From a checkpoint of a small transformer trained on Wikipedia.
Size: width 192, 6 heads of 32 (1 for keys and values), vocabulary 986.
Architecture: LayerNorm before each block, rotary positions, no biases in attention or MLP, tied embeddings.
Training: a variant of Adam for these matrices, 8677 steps.
Each number is 128 + 32 x the weight over the matrix's rms, rounded and kept within 0 to 255. Layers, rows and columns count from 0. Numbers have three digits each.

# layer 8 MLP down (transposed), 1536x192, rms 0.0906, rows 579-615, columns 0-191
083112136124108154162157125154098111123116115176121138153136123101104085219151097162118133189122124111165161091140130092100145102130177134113056235159142118100184111117162198058165165117182144098137116122120117025142064092166198147147097108103106124083107077128183180077179158118131101097134212155165097105079098142121186191128113090151086145120138112098147161094095117135114076156201191169051158128106187103114165220132125121130144155097135144184076084133190130048163054085102077115096142138173168085170114121208062110090169044143133140128111128083118173098139099119078111130
077194139130070163103025111155079120056185158151098086133090110132129159133171097115111145150115126184131153097097162153134120115164101179121111129109133159193147146077123113132143112146143163145128163110137078132075080103077134142147106148096156129136143099158155150114085098159078142166124162134108163074102155155114168091192134152135146188139120163156098177072091098140078149097124126122150075167111176131209139147097168110083131050126133119083150149107143134078161118129122133129184161165122090106112157124095135111101093147101131158121077128092173119150123130202099159175
127132057119182133104127141065126158127102132067173128141135090145099123139135125169093129139114114111119139146149070162153134160098105086083088153131119170134159083127097096099153105168160118103165129128128080181176129166103157118138108113161139174104119148094134116082178099093184141100187094088067094167123148134135132100096115132149111171142106126129116119059151137100127112124117144122112096132114129148149183108120126199186058129117072130142141136157129143136100095193116116141131212105119072163120114181102147114150126202124125141148146139113161127125136097179163099120
139128096175155146107140102151088159102138135111121114184133146122107101103096098127122166111148093140110106126108113088097105130098152112096183142123040131110141158120158170142160134123085083155080147142110098168102103118124078102123169122123134077181130193104141126165140117160094124130097158138131170116104089133109149119083185096197168130106096116196123160161136113083091077123078076074104169107091091181130072079114134143083134105109049106104155135149184132187160142161116167182214126109092164115160138145157134167051117208118103175106115159168229142125078146145089170161
110119071123110129160169158111067099093164087106103052092119145054141140129137114129103095081136097175203107107142134166104077118175129162131120133127129108116133067171117175068184083122094121095137113118139183125067137141138116147158127157166103105133178103129118139062145115172136167180084143041121120139051089107152146127095161129109115149133135172143142058168193062125098101173166158110117197211088109150151111098182171195126070102159089076124100129121091126157083142147140205147135147178158158151126141117100161134140162109120151146120120169119178101210090065100132162079
125086136109103153153121141138128178143125143172058100104154089040119151161151152081104148177137099076111135119045126157045154119160218133060118094158113125084132115146129069170066174130118134105120093121196192117163161181106150149132116178126137080099182126140169143121139169103096112168143140143157037141162083140198107110111173156132104160146128058097140100076133100200149192153180119111075143118155100142089110109140119094092132082147172143066089119148143169119142137128154135123091117158151102164040174174107171094091105119117070082131145090135078177155108171126169190161
092171120157082222200114148107081099123120150089146081158093070171141113077132179120115093096155137109096120133170116118072163085101170116123141133178114129126144103141129170132139132158151168085136135184123135136130099128100134093113113119069131123134078145143154187123127111110081154184140084154144135133119156136101088161097115109142136109121188113129075173170163126128164102107093127095131091145112095119117109116146158144137153143142145194106109167115125091159113157093086138155066116134074161144119103177143145114123129106139101127121132131132135087109106135187181134100
150091113087116126128139153109127190131130133091151153138150135101100130112122146118154125178160157143119166116150127100127103149121121099150133130105152129186132175086132126157137111153116112075124183140193118106115124141120092132109129156114088167132149134127078119130109091113138099119143121126127111158132132130154143101116086143092079087117151115155129129143119163168120116106152112188147150075102133091109140168130132103137160131135139101142101161135119168135126157056128155115118135133130138119084118162106134150110138063114115130127134150081145118147073094174144153114
138131104130112082157128154108141118168140150152168146150176107126123109190063050117212150136117102091105130175144122136059169096125122156125168194126107127080106100115120106139126144100148195144115114088124135125113161139109067113159156170166181141116163107138127108129127133112172184086130147149144143143132073077105112176109095136110114116149160152083149182155127126066177133087168146037124141149090123088170165114139147082083070170062119148138136111090124082122095129186158152121143087199160053070116118143108126171150046142161107120105088141151119139177155137039107133171
110114171187153184158144125064129172079107144160097160129085090139101184140127145098101119117141119112105101094102076117143133085170106034150133154167153159094041101085153145161126113156162122076149134191151131159124128172163173172138138130082086113108128159134091103223166167132140061126138107076101085152118130100115119194138094182181101143144172133147128137155162150061143177140141136089103135106062064097137122113151098133144084132044070145084105088188132149129153035157204099133139135136125100172099160180142133083103120116164124087102126180138097105178130154157137135125
177144075164130130071083094081197111097119174120122118174106149159079240143116159157144175140126103142163099094102152105094202149160112190048153187162154091076184130120138127143109147124132086161148061106125157112190140150105085118151090140134071163169139191124131115100176113122116124162142147144136160203176078143186122053123119059071150131153134137164193074149127118050245114112129091082068079086125138105210155092171139126124083074104149119165185176121152095140115123100101111138186152132164062109108103167109134111144114160070074066147054068125153122148095116090134177083
137136101097106145090142148146142108136122168097145126075098198162135135136110106116132101151157157131128109145120164122115171156134122128121153178119095171111139112143155150093127179089123140135120155098154220120133158139152132102124171074146134152086129162145164123156146145149128128137159133099122145157103141148103059102132161100107109157110206051151077126128081180109064055094129095105111089069126196095172139100137153171131155059089151137126146147095084146184115136106163115095100084127154127159115164180111155133110104159125164176134136099116045151080104127117108129115
124109173120142094149127165099113133144143103154135107155129086082148192110089171193154103100119112158138130163043138104163109114116044102056134157106137101086155128104085129146155134179122057164155151134205188115130206152103138123151146142101159157060095114118178137147115158109111220083138117149125059158151112075117147175082127124104082160086099074111190105163114143148140149122128140120077157130113116137178094105109168141150108130097126106160140109172163180160124118117180078109125171138076090124147126101130110109159104143097133180114132155116132125120127126157108114138
113121133101127188141157145100090106124168138122154178110082150182135109158088178142101155124089102117114115125151121140147073130132143165123092119126112114148132158140121067115105114130124167130102091137092141112151107133121139099138121149123144128111076119117090155160164107135119134160121126132139147093146116106096143147122187097100117127153164127106097164146105150072091098168137133146129188184128136112150125139127148137154139144165092085138109156142143102078099142135170132101109133122106137117119129155119109148104112094169105120189104137112106126126140123096144141144
073145109139152159106093152147150138087136130146143150170098106128165212161174103113197091158075132103108120073107044076123165142144107095169165107141113176099142134130094136090167124139124104113098146166138191199151162158104152080173135176151138134088131167147095107119145119168115115112160099144141103185076088138127152139189113104158106098098125104144113152140129138188088150152081124075092133090133114087076120121078124090140138181140099038146187086160138176161085109111164083143122127091041167208151159188114195038115122113078068140125130141148211134157114119146153086090
136089121095168058129103082151156109149135152158142138131110138209091178073164075096126098130138121107104169100115132155137097122098110147165130171136098136167105134169079098110177121135163106127127072125109171174093097164157143137140114110174082137162122172101163124096092133125100175147099183109225095148171130163173155105126198075097109151125182102151118127113096097108071110112195097091099152170118131129086116132130063116126135111079137103164147092136136113165144147147100169114060116152094153124098151092128168133158080122119188183128174137130116118134125140147123055127
131133137156145075101127181090144082151056150128197091138115140132122137064147100088191073028204136095120161135115193143143127130109111091154069149070150145159156041050139110212114099129094115183174138135172093180133164092135086137155187086218065131117174028192147132063151144158068164122191171097146170150080137117097115172113106093080087084138125138082161188202106021135103138118126210206170143141129190128105148108068126138166068133106143183098119110103143123092095140119039182224097139137181125076171095176107144158122147119116172154110089152130148135146161047092124049141
167162173106100084106045144136182161137125068078145180188176139157103097118170166134098094163171183179144103122102138176105130105153114102114092114070161112180107171073137103158111148120043149081154204128060081062094072136174204176114168133112157214106129180073079152118205110113089158131152133136145136111127089170122127166052164072121069152117134131131150101126083075075168120153129094118153164079135099159194126086195132187173092144145169093099099112139147130064106128130069124193203131116099104095110121112121198043143092117109154121161143060120164148099158085121203113121
138101156143115130104125072141153134087105138125155128089085159165079092134096163130128179126144129145101113106114107158131155116123152127114112136086098134109197141190127117109111126138160166171104144140135159141178120085159115138152175141119141115124126114106101176158153155137179181159129138087088111126105111131103139153114170079096106132144137115150147105152111117132119082168112106083046127156125143125134123150163125111161143121166115144115141127138114108142126167100121111092111096132137128096085104077103102178135155108117160107090118138149120115148148144125148129121
168153135137108087098162134205098134126203172131200136175137119087151050099143159151103103138138138092126224113105148135163120156119117146156169126151166084104128095109112064104098105194105098147141124167132074139135193186160120079074128167109187083121104155127051113107148138114100104099168066095115135046140143140123128128136110125116168111113144143118192130100184081069157131090118125149163085106128111079113106070126119151082101140156118129133116122140161126148135090161130131067081143109152170157139112129165117203119086184184169130137113115138120137118127109109095087098
136127122122141113171084141066097190132160091131147067106107139108176127146157121162135128141142124101118093138098095103144130099085197117175088143136153173121099169136121104184136149128156112097140177109114152121126125122105164173145092139133081118150137133120134152148137124150129137077118113099090110153129139084149175178107147098153136128158114119129128100177129248141104132138111090135101126107142055072171145106118115115118147116111113107147091111155150136124112165102152083178134087084083157151144106149118105105133120137154123134127139153099139140136149110152143181067
154127130170183158141106091136099149139132121147159180117147098129144104106086088110128094100128145155119122133167088097110150150128153118171075136119090111137153141122119116145070068103142042152148128152102126127110171129147124144136140148134102115160129110112141081102135157144129159143109130080090133126156089155151141179112139108146137154133130083153138202151146111147127103141205129101125157104097107095155103130144124145096139013120144117149083149163102128120082142037135131130118085141086166175159145109149163091126123101130174110162163158110150091110168112143148128140
146043102128134169194212118154083117175175138097212135133139112105092133079163185135097163171171143115157202152177126083115111120135141140138178146132104085187107066168187155147147110136136102144102169116181145155111116108129109039150160123100135101151123057183111086065150110147118156087155153153123060162110189076085132135113137154144127132163079094127167078167149136131087150097155137140160102109114169107051155108145119105081129115127185173113099124112093176116104132140149195096120039121133103169137124134141076119156146093052099057110211113129086149088086145112125104177
161142133180137120172159153140131152105128138110112119115106072106137132121097165082139092155096097114113154110141143111135116104074106073108171179075156153164134175093173128107090151093115166196087102196136107099077117098113140066105136111153135129092076146139130118172131153090150180072127149061047143132127141166090087167176165205109067131081139058146116161141122132145167159180110117129085171135159145143138068176170089083172120138177157160153101085133060107169122119140145185112159119173113175193131101112134087047126122189158100017202167094128160098127134156093164134125
177167108123097143105123149165079106118121145119094134195112149108086133095117149129158175176094082214088166080170170060131080124078169114194128149123056095117156176054123094121155128054130140100140192092123137141133172109153123106181084129113148096124120121111119174117134074147127081095119159104145135052115111153136187134152130119098099128071153111148137121094155156149131135158147137134162112096114152158153116127100143157134121078073180116103103140132107171098052141126108127108176188159120166125136127182111159134143117098114139063167100077138166115127217156162136135150
177166109116179067147082127078151176069122084007147112108152193155147108123129142118088132116134156109110142084140130067191069135171141143173156163150167121159117144112159110190119169148119093110122136099132118173075118115114071141136108184134089128169093110128077102100171196127133088063124140155100122131167123104139130201134126096095176099092144165110189110182092081138081103082150160127126113084102191119134120079164116149141156198090072155151142141126136127087101176133137134148114128141085120132136131105010149153067092185141075197204135093135119153098101119156191161120
180154143138162118110135170106125078125125144195187174163158114119146121146121198086131125062112198057083138148155115087123126097132135091166155046159151099136181093122098112176147132079084137115139112119205116153114075152104166099108152125131158164140150132127078070198078104124135121109111128136144102052117136089121171115099158115135126160111155102157087139111080094113153120183143098123153084106165132138128115107039143114172142143147061174110128135164115134090094135111185085153113138118129066143131139121138119144176165139202128126114124196115146132115139120102043167129
092099131171048146110126094138174172097126065161126135149182129085138154141197192093119132137108087162077117113113143153139083095131157108132099111069110075081139145100132141126110149089096128101146154122193117117167110148167083128197162201170147092165157093104092130088129117131071064115151120119133137122168122166112153213111090123155137099169155139153098066101142087127131143105138168151187166162165181182056085143055072093154112115146158104154114106132172111186136101191110050113145101144115135147183127078138128100087108055185137064112133114144166113192145139128167052183
119095106103075133109073140094133055139140135092126164160151087125117149183166162126125143150143152126162148069113106146143128126090125135140098094109161181179134085159088156143150154106164084124124111157139141143093130176140122134141140149107137108147145164122104111130135132142170106094112101107110130080130154149132103137154094055140124062109127142128135129154104130091174142065105166151121162092109130154140140149179087163097199073110141124103108121119094106173143140131115097152167086136119088134102153151143157162191147139124085110136176151122094154127149108137141110114
093200062149113099087088135087175149118128122117145118089076150073079196137096131058136130154120143186147145123141180147133146109092090124115116108084140102159139172128146100132128172103160175114060158068103099111135136119138144149132148083117121148148156115059166070164154115184087175115132128163172094085130136177098168161103158088165101126174139144133092081128106165202065165145097170119117082171103138117143170210118126123125110160128183048061192145107117161098118162102110080102062126176026108150142124153142122152167168187113159139177189165060143110102153083128187120089
159091179127172108165098116159173155146080107044151068153101174099102124114123068092116208092137128176156120104130142117156066115143159108158050059081150110143158116159181153159100103125108132070088133147024121135143162055131081112053114100176118153129183171095152075126163082105161106191092147144182103128157148113104134137113121142132173089076156129108146114160147085143102165121145198121078103095097143136095099119094190061097135023150175118177126104147173176154101149113098193109137086103046181139126168174154107130140159178135172128171122173153148106142123123161146159146
080158128178195117095161146139162117150085110109135081092146140142147109177134136118159056095124102119129152119129142076141088134131090128132111174137093121110144094118144148083128179104136156139138116106109142151116148060168114155146058111080138144137122163099110135084140160131142104145129151081137137155165133129145162122134145083115080126102190039096171092122120113198163104176075144133143149118133101166059165150083089097137117187123180103132139118125186096175033153123103161141101128194104167134144115194118192136115146083159112161126078080131100083123129136196125165150
145074127135106157052120164211143122151150166141149077154172110099215165156168139114099146136122158199097105077127126135188118112105085132117155101122126159172099140080114138183081139102083154167100131121143107076130141173159117155176111126086178160181131183157143094077091100102090138153135120089138111170129087107106095092189182116167124171148091112085071107110117106093149158126140096112127123130048133178133146109118194090150126164071108094127110226063145158215160128126078106133159146106134067114105134104158126177164124139038111049068189158150066104125114067099126164206
126131090102148072153102162055115103194093128088146094071098160208192129135106070187141125119061177114130163182126155092076091108063061119123177175094152092151125127191110111119129160074138082115123070128088114116106153183149152105048127158075115112181083090112137100168101138112150115123143120165097161121093190159169099093090127099108129049152144120126126133140161154155153068185119142119148123109197255120095073136118114165165115188088155141180074128182111137156142170058163196147117091110172120166123152151144102146132118148112121131159190137108068092154135138072235154105
128101113145116090184129107157150135109095103123063135074135074195150067110140174125142142106142097152135166113138106155097110082141132089118134191137117092130105144161150157151159082098133087091102107127137145081108159079164110133123186145092121117172129111105131139079128134109100121105093090126152123160101104140118146117088151113082152200094085132123134139123177240141108164114124119164128134152123147198103125170142112110132161116107156088137088146137151135085133101115138099184130102170138136138168118135133147137111107171161172097143110145131119136144113110140142151161
078159094149125081104122095138087176136119063113131157150143163119181095120114163130085162147129113166160118147151142154159127118088125164125109136175159106095141138150116148161105102088148191125143144106077120163158103130106114140121095053118183154166148144106098172075152147107160110180136152084135169109083146181106084100134162154062115150131150097135086131185151131149116125180156149146076157120111099082099112096137114058100089101148090155111135119120128137116122120123149144122121172156121124102143138107137143110111113067162137154158162102139082194141137120115143132143
135100136082148150148140088100154124179085119106080134139148176132129149136140160195141156130118194172178148086107106067125206145161107103084099122141150109063101145137166105160171108157165113133164142122121075160131121154148083114152075133160087142161099103037107142104083116185116127091166205167133168121092145185188131093152152111100087158153128145088077145107080146106110115083173134173131111098091030123158124131096118142104126087204115119120084172131070090160165136185168116111052112107110159086130128147100122152074152090156229168155111122066165187106126094116129140152
# layer 8 MLP up, 1536x192, rms 0.0958, rows 580-615, columns 0-191
133127087104114065156173101079199111084135149097140117112161114090149149145089104099059101113158115081167172127152148189142131168140145131151108143135146054149137129154121153134075156112065124175130146149129230115126130155072171085149098107165035079115105156149131153127139192127097130114108095103169104148147159101120113129138112120130141167122139075167106107146114075113117106139081131169141111162155104118177109138100139147161103140193093152112134181133168119190131113146087108094198104208167181106102132104114127124107180152106134104146127055108159089108091147146173086167
122151114187140118167170144112093115108171110141144146114107164111160131136100130152154094101158105069138101167037167104099139142099121111114131123101125131102114128066155101156106139105111182201141111094055126142109137125098132189121078124109151147150128098125137085137136116132036115159086132149128160148108127086095119170246151117164207144109112141201107114157155147132119176107158124160120144115102123110124090122152113098116109249152195119124098091101165097119154129111150115170136140183162163126216180079120133107126172118087168105091081061116176138145113190093102180119
138084153120133123083140144102125093125096167162088146132153122162115101176113146136140104140116148145136107148037139152162168114149081051130128085149137089130130109106025069166124145143143117097106105115189157121120191134175109180151081170139102139083154102158128076141140123127069140069078064159080187144152108192141089176137093202173156117122106114128148149118123136136186186068070129190143092148122193123137163053142165168145151070170151045140132087099052146141090176100120177130133110196117085172118149050107137083127084099119181117086167116115094114141142151057174154136
156172073093152170169128149119108168148090155103133129100203131092130125162090060113086107090148089078116079164073119133167106172134065149144157081120137111147113114093158092101158168143132110203090141123211098090094127129052124099131128073192130151094094069143121131110137168101153165137138173122137211171086144119165156056099109171161181138173137062137117081089102100128077190116108132116185100125162101147158131077127073155161128177187097155143161161149180127136118117117131161126094127137072142099117105140074130136176166152136126119135132152135129124134144131136181215157
167119076107142150183124115132133113097138085162121105106131097081162137154124074154112115133209162125162138186192108176074152098076117099135168138129158123161124122152157021158131148122092150084050113101155176086056162182146124136101152086120096074119116116077141109100103165166099165104147161157107129102175107106085124111118124118191175108157094093127133112093117081145162115103172093124175111113167115114166145084108168141108163181149117089052128168121149180137126112145111136148156137106039114086133135128088102120149134137136142162159074183123155118135191113146081157221
107127110114088106130155093118068140101095071103153138126112151105077128104172059116200104120114073137158165171067181115127110163152096111164194161138112134141138139123113092096114136156146146145138157061113199106148062092082111132114121106198109146066142076129140095163155084160120152177099158120111106162159133134143113147163091144132129087155138146139094070076181118098163088126121097148206169119128155177184139112148116118130114211114070201143147123171136172125115123102137180148140152140161131123111126149146141144149178110086166134130085144084096090121163131050114101131
158147138141150148138096088159126071111149111190090099111104117139136113133118099133107118120141109158141100140079115123115145093102158155102125129157107121086162156163125121107154109114100126178101120078074153135117127146153144119160104102105127090150119125106093077154144146185140169112115123124087158127164126145142143135114158119173161167089108140129144168116113157115159168136139135143101145137135130091142094117150087153139101152106172098102165128114132125190108114178071096117123077097120097093136153132149125103107152159123108128100101085157124108122113160055163113096
150119120107186161099182135122195106113214119124167101166116089121153104120111129047138129128123105120176149159145154074121186121154095097100116114136150119110113070190131125095136104150161149136114160133196113122151088070070110128117143147155129078148186097143104124114153135082109134144189153142134120129116155113114106176124203178098156100116147073199203104041130134140144166081133102128170148100077140189168172048065175097127095129099170146101132114124129143143115088149148148120183152092114090122112144094075114126216108144109111060133121133167094184134123111085083157143
100100141161121143216191130156169071116129139189134118107087130130136123118122092095147098088127131067194091118129089103094157125179048101100143088095189075104116094152099139152091101166126098122112113163161132144129182194105131056141093138151110098099159117161149168167102138147149166159162142154093116075149122162113100112122135109174148229132171106194136139148126119080148111090042134134166137092134088111140175117059144109103130110139141168156169204127191119153140061105086130225139120143105118074140109075110135148182108110127138151110142123136110125056145118153123138091
123106086096120207159152061157177123098180144196102113099154081060134099192073143139050074109128127115159108147160171123092148183134124152082180154031175099099116077166114145060178121100185110091107136128070226110153103118054105113158170105181126170160100146047098115087110156110107184089079169098116125111119128096113132079147109163133193110143122150118110125127138111126170205117163100202107144146202117083099131121203159147130117104110174103144203163123117124154142109125132135180141132149088079126104139166148103129175094155115190126162107113098166190077161123104110135100
168064139118111097131106166145129133111188106111130111104105140097116102115151071149112120106155096158170096162103123123081093130185077109172123133151167072176092120110151093112094120166120115155087124159121101097069194133073118145184093170088139090102142041142196203116040098089144137110074099137112083154151157129125124167145105136209131117172097147171142101065140131101100189126113110129160163223104101117140120062088120130102140157169165143148112098144187141116128118091145113106158139131152138095156126135135148137179134120131182097102118099125128157168169178133092113109
217135079123149118128133100102114072142126105112117109194077125096110079169144101107179102139146126130165097174151143156143177096139154146148188126170161071122143136140153082166150210166082102130086157100112158080101180090147125181118090032127199100113165099099102130051046120084063104072131142133079123133145141168083117123115102101131147170146165130151150129088175119102157150126101079109116144127139096072129113137070078078124132185101095087120129120165094196130172162160109148119138168127161121127150177093063174157107152185115128140054186121117145149088145149130077146141
119138142149128146154158091107138090112159114108131132129122116147154098127150119091131120125124120136162114114104152110107120142136174133158134086148148149121081146118144104083101131147101111111147142137147153112124107138070133153165102125114099073135160095134161157111134143088174151161124173116117138155154127147130142129146167137099160129166115124151137138125116095131151134125116130145153108139118141121176140166128162144108066135144126142093126112124162152137119139139112112149091089116110143119110127121115109093154122165088118104110125145119115135117157110120132093141
190125102122173210152208098081189109112164079129147100150152169114133113115096130165099075057194138082128138157127158151112190160112134118161133132173113082155167133115098121080097139127124204107133109127146112107135163126172175085100087072157146127112197083138156109070049112106104135114050104107117156085106156146137098132131126125103113127100164108137137068131120124096133152097058101116111061156135081125162152069093138187111108172140123170108138163157150156142133144165144122129162092205155095126116130128142132131118134112112135143082142124140128119069130133134148177167
130115117160116161099207096074092172099091110193089128098157189118160151134160078106135150131146068128135163136118084123119145148156148148060101117162162062167187122134110079119177172148101104105079151122153097018139173128077124127141108128147144114034163106135108225098098122158135121173090108129093142144120151142111131106148133167117140106136125154169124222085180106176131169123088111161151095133202116119112159068077132147146096140177137150143118151136135129084088092202153107127173112114117081114108115135134128119113124100126093137167110127090190160056158099100180159151
123080120125150133152130131122144142113083106156127160147116101121120139094140076091161143068084148096142102160084120100116126106102148106119155166045194107137111137159064111078120120177058139167106059149125110125193141110103156115132134097142150163102133110127111165089113169136087160083095252121092084169130111066107035165172155127134179139127216127118134139120136115163126159137135118099112134128117170156180174080163096139188055143131112132085231112163083127178173065089156098210116160125120106185141141130160126096158100123113201170093135116137136109162203164159114160137
136123184132163126135123131175116114108161103054123098084126085157064125132105110103120116088164177096124170137141089164136138090156146148109150077111158140081141115184145165167145097075089061168125089182167203160167147132151079113139093110168107141148140135091096161089103037132112201126109178212109171163142141084191132052124127133203123101110137095156191107120121078149148110059114133117142067132142153127143148137066118213168136130103100079087152082185166118095156149183107113143105162104186125125155147142066108072186143225119103169102098131110185118086197103052112168173
130122112131108140155135149097122128159141092125137148122112097091139155144132135139159123109127101097159138155113145109137118138106098145124130142139144099123057142121121135082117103087109110147155114152104128164119131133089127103106063116124101110124126111136128104123126126140091147124118137165144143124143121111124102122128098146137175115097115103136115163124130140149141168106142134123203143128133109152142153118145135126101140109113127149151171140134151141122119087123122141135124143133085119146142108142146180127129125153153144112131139098126117117133115136140150089143
131104090161103105176159140080129138150124050102114142107174133063085102122082112178067072085176153098167179090153108172188160128168163128114117077072130112164156119087140089102117171146113150123147038148098157097163111156065140110134161098130124137165128098150153138143065178079125129137146115138142205125143111158158107076156130106100117133088138138191134165102126108136149128120143147141162115181111096098153127147132103108146134156180110142153165179066124128057045141151128156139123099125129182107122128072105085132135171166103123178069141183116155194072040187140146138173
170135090102141173118134125095185093132081168177102143139133129157144148147104121103195089097142091132153158096127125168110133101098094124138181111101135130122129137112096158058141105141111184164088127170135153095068057111125114149176116124172123098142113145077150151164131113149112196127112134088059159111128085160150049095155128122116131119112100112161126063141171145127148108125164096152149168151122129106101130144066100153084112116110048189101121168107089183135142112178065126135127166185145068157099148088099173136139149136138104102119080109128171107120135131108160137153
139068086114104082125140124151157161078160156182066105205138103105126144112125127148113121122118158117139143135084121131115104105149121136150163126125191134076092101119157108050193140070054095125097103071144149136169110145079129127102139081165157162148164136086132152127136129148080148080122143187110138185118151118075114115170162217158174109175146131144124156086149126096162213084174076152140103118099163153157144084119111114157147167169101134113128080102152141110108164116187140169074111114117092130157092132136119093141122117124110130095067093195112119130132106090156106164
125092144126091112124136096105137128144095140157123069151133112046079133113151080109151065091176101141152128131162173059136132090125179140090140098093106167102113133151106100162173130152134120089157229131168158102140077100022171127101152110105142145082161124145122141128124157130086140149107176145142096169118093155087137194159179125197171128148180119107134161168172092144098118069123104172125163095122129094171112098104089138161124107117127132066131174180182085139123156213201194134119134088091166088106150137035147043181150130146129128096131123121119157079126120132070179110
190130077096156183115222087111178121101194137133044106189150130132097147213115121130160109110137089147124089164110100191129114127140130102143146112119153110201149098134036099133105117127088113106086084177142184104119164164124149156168113159144157116179127137157180073105125139174103133179125081188115061114169116072149133123125100087143097116156050157127174129140106050079132109099091100119106087132133130148117130087142112138151109059173146132102196128143119163141111151142135164159139157193152064123168125103127120109114108083085138135139158113116126132083173120101131140156
110160092100151147210140063123156146083125134142098137214130169091111064140107076057076141094111122069133095162063119160121141132092208118115172106084161100113103134118109062188079160174154139140099072172165141145098114171173174186105092094127112106119171117169184092080136146162162161136185090141088120143110136131094097167188161092110133179173196082130141132065145104102173164171093117125108127153145156145146132129156102105094102153159174202100124166123142077160151121137022081151220153127141133106169114080156136051117130089112165186077088161125157125090117151104101093107
122170150124127148140199134070176039154118105132148131152096144164121074188168163120135057105167094143171206182136137119099133142073062160172141073065177152143169135152109040105159223101109104115128108154106188120156162128114199096135157078122118093156158130147177111134117072098133156149094165097138157072108086079161082106183116143167113120096118129171157171152137084101126160121143093087154133129190103150071125148062030121065167196119130099176170127141194117110054100142137067095152132109137081139142146148095190165132121176099126136114113160090095103115131153139113127183
130119117138101141101209111086087113161125089140136064142153125164120095117106081141137148103142132089130169104150116064122149095125182068136160045113147167182093113116106129162223162143147137101170139131188105091119141077097117117206156067183138065113140110056104212116088164116147148135171103153125101136121145129136107129146155144085120131143126122166106170105137115159116141129092104130156107121099114154211153097128116091134172102119078159119190139085102191176086109187119158202123146097097141169130088133100177124122149135157115184132159049134147113075136125107121085079
087104125123135186134119117136105100094153064132123080170143121084074091141139137147134126090155074150193116102096177172124172076156167104151096133127163109183104063147111150090166128084115091106113106191088131076186138081105173174108124131166147142178119110078117183128144152147101152129131139156139125146153158102153151080139116106122175096123202109088159157100232134127162116103160106147083072137093102099192156169087100064123102149082188146206141128143136156114045213162105133166124124141123135153140115119138175130136100177082161105094138088077155152146147092103160083165
200096160167123136131126110119145095121120114140074083108135118129117088136146127056133129068110117142171106165107148132130161178141156096151126108115160148159154137122155116024095161166103130175075142139165110093187097082092104091126124150124142152109096082163133090163119135093104110089058121102120146159176156147147134099113148145183165225127162059113096094093150119124125137114134177125150161162090123082142123079104157099124121209128070136112133128103161155069104161114163131105084119125118171138120138117120137156164099188138165128121142101189078101164123188170094223144
127112153165161172140169122081103069079125121131126112181131138115099137135110060144119146109150139091138160161077107152146111066120160162108170143098157122255112084104130123130106078084116145166138105132072207102181203090120144175165137119152078125145130122106142115055164112065133135178082102159078190108178085080195118153153159099144095137162150143158141102058102089103134131124122101132191122102142219120165104082134165138107101129130077104127151187086102177100144180145083114142121131152128122126134107126122156166119161165084176156074155021084131144131114121120123101154
117127103182121121168131089075146142123156132190105122175186139045144058112137141160135078098124095132086055129134060154087145134116115122104162081140121080096120138156074127137137133130085100115081121143113137099132092165090144076161119137148195053074168083108102109125147097179133138180138112110085169138169158103045108157123130146145142133106040137154185170127139030151160129140142094174159130139122129157159140120187137105117133109174141131116109191120142085169066131159117149144107090164174132098212135134151140163098178137124096190117171060109060182157087134169151116117
120099093115151148152161021080166113116126086105107099160150142124133101167143139141102069098173112105119084096104146125163122089090126131135138097151137119153080113113169079148149146174143147114083084094128111109146159087049170175160180025178151128160134066123169175140081108123116128154096094149117128059169132086175170091108132098131175128125151160178125124148202110126092107109160062098104081142158122162143170100113112173111111116157144134139146174098207144112136152172134149164114120091084131159177159115133125149112155200108098150152120079124102076129162166149151160160
130134134134201172164140136100233123111115121226145123215147093102105161123068127169128130095165062103141104166142184160098133062144096082098230040109124115131143152077079137079132153023115110130124117187199157166073116094214140155088153065106172128118124090053066131153111156146118145102078123109127127081133163140187112140134157171128129136188064052180192080140125079135172138151134076118115137128193186142136119082183060137160164112157142094085127144173112135119071149117113138114159174116118094152152169109106165111170165148076107123122092101139084074130134169090115138135
195131112135166177104154103097092093150140115175112110128115104141123130090116133097061043085175079151155136105121155189130115125160105125124117098121110119146130114155113172146115121134075051154087128169046141085150123134059164128247152130134124165126134109160144149141138154126154098128035177165156161110066148146105137055130172159125161150159139092199123163101137054119200162008131085171126139182216140096149163116123134140192073064165134157169149095133106103093062078165156128109157181101145103124096099082128091090125097121145175157165134176130129101162159111194107124169
124180078110128166086114177113148139141165149098130137154146162043106156161111093133132112111145130079166150140158123101132153122094101153168155134131158060134142128127133120129143170135109139163133093136127091157092095160119122113148072085192077077098106053144149149143099139134141141121136148110110102114158128139116115116179097166134115135159110131121127112112158127127162121129103147127175111129128124123109104074116100154136075167126093169120092160158111124152154134155094140114179139126102172151112118119122110111161141103112099122100171127124137125141129153112089111125
124138109086160129161144116096165095097118175134090087155135094108138142174069104148115063129189131119121146134113099178142092133155150158163179099120109039128178125098119056107178134131138077184126081143133177119121099096129159183108126129197129098091141099153106177108141113138121126130090097159108160168155136133120116138171139161155131119142052133157189142070119087148150107144149121130175067141156152115127141141166088184113140105142112128111119129062118117138189149122099188122161116087128159109114112148108118096151127161091148143091144162180148160101110120128145108126
120131200139202185105091137095155116107184097146167130095127051152114135088141087151187106117160091129117171133113135163070214088132128099134137081124138122115137085173143143108159122102106065221122174147129153103198147148092101138190115081117141108180153147061150157099122149133085110132114142139101171215100119171125125116137154146074116121111148151112228227104166070177149083091078128125156090125120177132160117116111074154117090157133056113131133066185067164155131123153091202125202061130115107047115148110068149096143115105089148118167069197117090145100110159069123152120